Weights of a small GPT-style language model, trained from scratch on English Wikipedia.
Size: 10 layers, width 192, 6 heads of 32, MLP 768 tanh GELU, vocabulary 5782, 5.56M parameters.
Architecture: LayerNorm before each block, rotary positions, no biases in attention or MLP, tied embeddings.
Each number is 200 + 30 x the weight over the matrix's rms, rounded and kept within 0 to 999. Layers, rows and columns count from 0.

# layer 4 MLP up, 768x192, rms 0.0464, rows 440-448, columns 0-191
161,227,145,231,153,194,209,228,190,243,252,235,209,190,203,218,174,185,216,104,242,195,205,198,204,196,166,205,228,214,192,230,205,245,241,176,213,175,220,173,196,219,210,184,220,188,195,215,203,226,161,222,237,257,220,210,265,169,175,214,211,196,164,178,236,163,203,228,218,149,172,174,216,173,146,199,162,199,213,161,216,255,199,142,181,209,138,131,199,186,189,196,240,190,153,163,195,236,156,202,212,201,203,227,150,196,178,187,132,266,245,271,169,205,197,255,221,269,179,220,217,138,138,199,170,187,179,227,193,188,168,195,181,171,169,253,200,163,214,129,204,207,240,186,169,166,226,217,174,201,231,193,179,171,183,176,141,239,243,211,165,196,188,168,142,157,189,237,168,167,226,177,189,224,216,254,163,167,215,181,175,208,199,233,225,189,242,231,226,166,222,192
265,167,171,164,261,226,173,192,258,202,177,201,210,195,187,238,189,270,209,249,162,165,238,165,174,180,192,218,155,184,246,235,183,234,185,183,264,177,238,239,230,133,241,182,216,188,214,183,177,226,196,156,204,216,184,230,192,190,202,222,189,215,212,229,238,196,214,175,220,202,164,154,171,185,201,179,175,185,272,158,192,203,165,155,233,210,212,210,228,162,219,212,166,181,197,196,207,228,171,172,142,218,166,229,171,259,183,164,206,232,170,201,212,220,232,187,201,271,160,165,232,169,158,172,182,174,174,251,221,188,183,225,176,188,246,182,211,153,191,189,164,219,223,181,206,181,262,166,189,179,216,187,201,225,198,211,192,173,175,207,211,144,191,163,222,230,240,197,251,175,161,218,193,189,228,144,219,214,214,119,195,267,169,233,218,173,218,263,195,213,225,150
214,236,180,161,209,185,219,178,226,146,261,210,204,194,199,217,197,173,212,193,224,143,197,243,152,240,232,220,226,239,222,191,202,218,241,221,224,208,207,195,245,221,175,245,175,221,199,245,210,226,197,199,175,190,179,193,235,229,197,173,150,239,127,201,176,199,194,165,218,178,194,179,207,174,238,261,213,210,220,158,175,240,196,144,203,191,230,205,171,149,164,162,251,159,187,178,207,225,247,245,199,211,274,181,214,152,165,162,178,213,216,187,217,189,201,228,153,230,238,138,197,150,190,216,205,192,158,179,253,236,209,168,207,200,224,202,170,198,194,133,220,186,212,229,179,188,188,248,178,167,161,196,211,201,149,213,155,225,239,209,186,171,224,182,224,179,212,237,203,176,162,176,219,145,224,227,136,183,213,151,158,176,182,261,225,176,277,218,183,159,182,129
158,248,155,151,190,207,179,221,176,247,192,169,190,183,213,233,182,234,171,190,160,212,173,171,238,190,196,162,191,220,145,181,186,173,244,204,243,136,184,219,183,153,222,220,248,147,216,195,150,240,192,151,157,192,204,214,150,211,207,261,225,188,199,207,245,155,224,206,210,203,178,169,182,208,149,170,205,124,129,237,237,180,225,147,153,216,174,238,209,213,200,235,243,227,218,258,154,227,210,194,146,136,160,255,215,183,183,200,264,227,167,148,159,210,239,177,220,251,173,157,185,212,160,182,211,148,261,194,196,227,190,172,130,224,205,195,237,130,229,196,140,264,249,230,206,235,128,193,179,246,158,213,201,214,168,170,209,209,236,193,187,161,231,218,231,191,201,237,205,187,212,268,207,216,210,176,227,227,203,217,189,220,214,186,174,244,176,219,249,177,153,131
189,203,210,183,167,191,197,174,224,195,227,164,218,173,190,198,163,242,169,223,164,201,163,248,181,190,185,181,251,185,208,197,180,186,251,208,249,230,149,219,187,185,236,168,211,196,207,184,220,198,222,221,230,196,209,167,270,202,235,218,197,246,229,178,209,153,243,195,194,241,219,204,177,158,268,183,217,159,181,212,189,204,205,158,231,181,180,210,157,203,174,195,192,222,194,189,153,231,269,225,247,218,220,207,176,156,168,123,219,200,243,186,244,179,236,191,174,187,185,166,170,244,176,185,149,128,155,217,173,221,253,256,220,188,177,187,198,210,184,238,160,177,182,218,206,173,202,223,200,202,175,254,176,207,216,249,171,155,177,179,227,223,236,252,189,197,224,227,207,231,200,157,181,208,209,233,250,201,201,175,209,213,190,159,180,205,238,199,195,210,164,205
186,223,201,206,170,217,176,192,227,194,200,210,218,170,242,175,159,226,175,234,151,145,199,234,214,218,191,197,233,198,198,207,216,188,169,206,218,185,114,208,230,196,224,204,155,194,178,208,183,191,172,203,229,207,214,220,261,183,203,174,174,175,210,244,223,178,221,226,181,158,174,168,176,196,254,220,168,186,212,194,204,199,207,158,157,218,232,222,257,228,201,212,205,182,130,178,190,157,203,226,232,190,184,248,181,199,216,175,167,240,181,157,211,205,220,233,187,196,218,227,182,159,232,227,130,170,232,243,160,198,234,220,167,227,252,184,187,239,169,192,189,153,187,188,176,238,204,157,209,183,225,157,201,183,178,183,168,162,219,239,247,180,205,214,228,235,185,235,177,240,246,176,212,214,233,152,209,170,208,221,180,151,210,251,187,197,201,219,241,183,166,217
212,212,186,232,247,177,185,246,154,165,257,190,265,210,218,207,196,153,178,258,153,179,264,245,223,191,236,174,205,217,216,173,176,198,235,133,196,199,216,147,210,171,200,233,178,173,132,223,205,140,168,197,180,174,136,243,215,236,200,191,231,199,169,205,232,156,229,193,257,217,161,199,256,215,180,172,226,185,190,176,248,244,159,214,204,200,227,135,219,170,247,168,202,165,219,218,193,226,213,166,209,241,239,208,109,257,109,188,199,223,227,260,174,281,184,191,197,211,197,230,150,171,202,175,176,165,191,185,259,205,183,182,233,171,174,206,226,241,247,209,167,214,130,196,253,251,185,202,176,175,270,275,156,159,210,211,129,150,210,224,139,168,151,153,143,225,200,215,209,163,207,196,205,248,146,182,244,264,187,190,188,205,232,179,192,206,220,195,243,140,200,148
229,177,142,215,173,229,226,202,247,164,162,156,174,198,218,249,200,185,143,214,178,173,161,171,193,221,210,157,179,224,214,161,122,173,205,212,188,166,220,210,201,233,238,232,187,212,245,222,242,180,185,144,160,207,200,200,240,179,252,212,203,196,241,212,231,211,204,234,207,248,189,163,151,207,211,200,176,211,179,196,187,196,229,212,189,200,185,222,207,170,195,230,206,167,219,203,166,171,180,241,189,223,176,201,221,214,196,185,226,189,161,180,202,204,183,198,192,175,177,182,196,226,178,193,232,221,170,224,204,152,224,257,190,214,166,197,184,177,176,135,185,162,219,226,185,219,208,215,168,252,137,198,207,188,190,173,216,208,232,222,198,213,216,174,202,231,229,262,215,183,204,218,209,206,167,192,233,183,146,223,197,238,241,145,192,226,199,188,221,177,184,182
224,192,216,189,152,197,170,225,203,226,190,154,202,176,185,227,240,280,222,204,221,230,188,195,232,188,164,167,156,137,221,197,215,212,212,203,216,202,213,136,206,178,190,249,169,201,223,194,168,209,217,160,280,247,210,230,196,169,230,202,199,242,201,210,188,196,236,170,177,204,193,198,156,163,199,180,230,214,165,166,235,228,207,223,215,177,222,178,168,201,184,230,221,219,214,226,217,240,239,181,150,196,176,214,194,167,213,148,229,222,218,185,198,206,185,215,209,245,203,228,218,221,179,192,163,224,235,150,214,214,229,236,200,181,158,169,150,166,195,224,209,195,205,202,239,138,174,240,198,187,220,180,200,191,215,178,155,189,173,256,194,180,223,189,197,174,185,186,144,231,192,182,203,139,184,246,192,173,177,211,169,199,226,167,183,190,248,174,204,169,206,145
# layer 4 MLP down (transposed), 768x192, rms 0.0245, rows 440-447, columns 0-191
178,166,192,190,189,181,228,263,229,200,140,209,201,214,180,252,228,199,199,211,230,244,170,204,179,115,234,196,212,161,192,189,204,231,207,242,197,224,205,215,187,203,224,238,236,219,226,243,198,207,243,269,203,205,156,176,214,217,192,187,164,194,192,143,150,189,187,166,241,236,219,187,233,204,236,232,202,182,225,163,115,211,179,162,130,185,199,177,195,221,251,162,180,186,240,204,198,216,182,158,220,225,197,172,178,203,199,270,219,188,199,254,183,178,176,211,205,204,206,165,189,140,188,222,193,197,219,170,204,198,238,219,198,211,204,267,222,211,208,161,177,205,242,194,222,203,190,241,150,226,184,214,196,219,184,151,149,168,170,242,173,157,210,155,231,171,243,205,206,193,199,231,220,170,180,238,213,162,259,175,214,194,235,208,136,215,201,169,163,125,235,207
231,199,256,240,180,229,281,213,129,166,236,232,189,203,215,163,185,166,215,189,185,215,251,198,238,182,218,219,212,220,230,209,248,227,267,182,189,183,231,134,247,173,226,205,221,227,159,183,210,168,135,232,223,258,181,223,159,205,214,201,166,156,205,147,199,273,192,212,155,197,113,190,174,222,225,201,245,231,198,189,187,218,180,184,262,177,266,195,171,187,231,235,185,179,260,199,167,212,188,239,185,99,204,171,266,172,237,178,199,214,190,237,216,276,185,152,185,221,248,257,229,218,191,172,186,219,157,195,245,150,217,195,174,167,208,219,230,213,214,169,137,227,164,231,198,146,194,210,140,150,244,186,191,231,181,182,236,210,218,180,173,186,172,203,169,213,224,198,151,192,206,223,204,254,170,204,172,189,226,176,193,150,194,247,234,192,157,191,172,187,180,202
173,245,227,197,196,221,209,234,213,222,233,164,192,203,148,142,190,209,230,203,195,119,253,177,193,196,171,163,241,225,157,180,216,231,233,261,192,196,224,238,240,217,200,194,185,284,251,233,183,126,209,205,175,193,163,151,182,202,214,247,154,256,213,231,198,175,192,174,241,180,157,172,186,269,206,207,171,166,204,186,195,247,177,193,234,225,176,222,200,183,256,221,209,230,170,175,191,226,197,213,185,196,181,237,251,209,166,221,194,184,229,195,216,189,232,146,198,136,207,192,182,246,142,207,214,254,210,221,198,200,176,176,256,236,180,193,166,246,155,207,133,199,219,191,197,237,185,222,202,205,180,178,214,168,224,177,194,162,208,257,198,188,201,153,220,173,220,182,222,214,155,191,163,177,165,209,221,203,207,201,171,238,199,216,167,162,162,202,189,232,156,172
207,182,193,155,201,166,298,259,166,191,227,187,176,193,206,223,247,175,221,229,259,156,194,192,188,219,157,211,220,160,254,203,220,216,191,260,201,230,205,208,180,204,231,246,165,190,201,247,186,174,244,150,191,190,242,227,280,186,166,223,154,188,181,174,216,216,162,240,191,193,241,235,159,229,197,210,193,166,206,224,181,228,219,159,144,185,226,256,181,219,204,246,119,220,283,206,226,208,186,152,282,255,219,209,193,140,171,165,222,290,187,138,165,246,239,210,127,215,172,196,207,197,140,241,180,189,238,164,261,203,204,152,196,175,120,230,197,115,174,250,217,201,183,218,228,179,165,218,170,166,220,149,178,146,223,179,251,168,222,180,197,137,234,215,162,168,165,244,239,203,218,193,164,195,244,208,248,148,232,182,148,148,153,200,181,214,160,160,254,170,209,251
239,194,250,197,224,186,132,257,181,199,154,204,187,199,199,195,225,219,175,200,199,242,147,176,223,210,232,177,212,182,178,245,220,197,149,239,151,241,226,199,255,155,203,201,208,198,200,201,205,235,185,262,200,182,160,135,162,186,204,256,171,200,218,154,216,241,175,144,220,202,226,238,181,197,177,185,202,233,214,209,155,206,172,197,285,248,208,213,188,209,196,195,194,208,214,223,163,181,192,229,185,237,200,192,189,214,217,205,163,198,234,170,214,196,199,197,172,239,201,206,186,229,208,165,224,234,185,222,245,218,195,225,213,219,177,174,197,167,197,196,199,281,215,195,196,229,246,213,216,197,214,171,176,223,162,203,212,157,177,180,236,217,196,188,192,200,180,199,146,174,189,224,217,165,160,191,170,172,120,174,155,225,189,167,229,175,184,203,177,188,233,180
186,263,246,202,213,130,198,219,191,164,216,205,168,196,184,185,173,234,171,185,271,202,237,200,200,219,214,211,225,192,240,198,212,231,263,193,179,182,169,217,223,192,250,192,217,82,205,197,185,182,175,246,148,158,200,194,196,242,213,223,192,189,190,189,153,190,195,176,236,227,167,227,186,263,165,209,248,259,172,173,215,233,138,182,145,213,204,235,182,218,235,190,132,230,189,226,282,205,160,201,151,211,198,213,250,227,216,181,220,128,233,258,242,195,220,239,188,211,238,197,191,207,202,210,206,187,218,152,157,196,233,245,204,166,135,180,220,269,221,192,181,166,205,167,167,189,180,190,148,198,212,235,210,198,184,167,226,262,185,146,184,151,198,214,177,192,215,200,180,226,217,189,229,185,199,201,206,211,196,189,201,165,193,253,199,218,215,201,129,201,208,151
193,189,154,170,205,166,134,127,233,215,147,186,251,240,185,186,254,235,225,196,157,201,185,144,281,136,218,236,269,149,209,237,195,206,219,152,169,192,201,215,169,174,238,177,227,172,116,245,128,251,132,234,232,226,256,178,240,186,158,214,200,145,224,132,294,219,186,194,204,196,203,211,252,242,217,241,243,198,197,163,166,158,207,247,175,152,162,138,247,196,160,89,238,241,227,207,267,229,236,175,313,253,223,239,226,214,182,145,218,198,260,124,129,127,195,204,181,174,247,235,193,232,172,193,246,181,197,196,178,209,147,216,173,189,248,185,201,242,224,264,215,235,223,202,218,174,212,196,163,214,252,177,187,167,222,165,125,281,221,245,173,138,210,195,232,132,192,202,233,177,226,187,150,149,287,173,190,235,204,173,232,161,181,209,157,222,239,180,198,201,238,147
193,206,190,176,212,200,186,158,231,211,190,207,225,223,177,166,275,236,209,167,172,123,211,220,220,207,178,217,196,220,212,262,234,230,193,167,228,196,197,212,190,212,188,190,183,196,178,179,236,188,147,200,166,199,228,208,198,199,182,170,237,220,171,194,151,196,182,177,169,201,199,258,238,230,198,221,219,193,205,176,235,192,234,219,187,189,225,134,181,174,152,199,181,161,201,219,176,228,185,193,217,251,195,175,208,170,172,154,186,180,200,196,223,194,229,196,195,215,247,182,193,188,215,194,175,188,164,179,230,155,157,167,209,184,206,229,170,195,220,199,222,201,169,209,222,207,233,218,242,191,241,175,189,220,183,204,193,239,198,217,203,189,223,185,217,195,180,188,210,219,191,189,190,209,206,239,151,230,236,194,197,236,223,245,205,207,203,249,239,186,207,171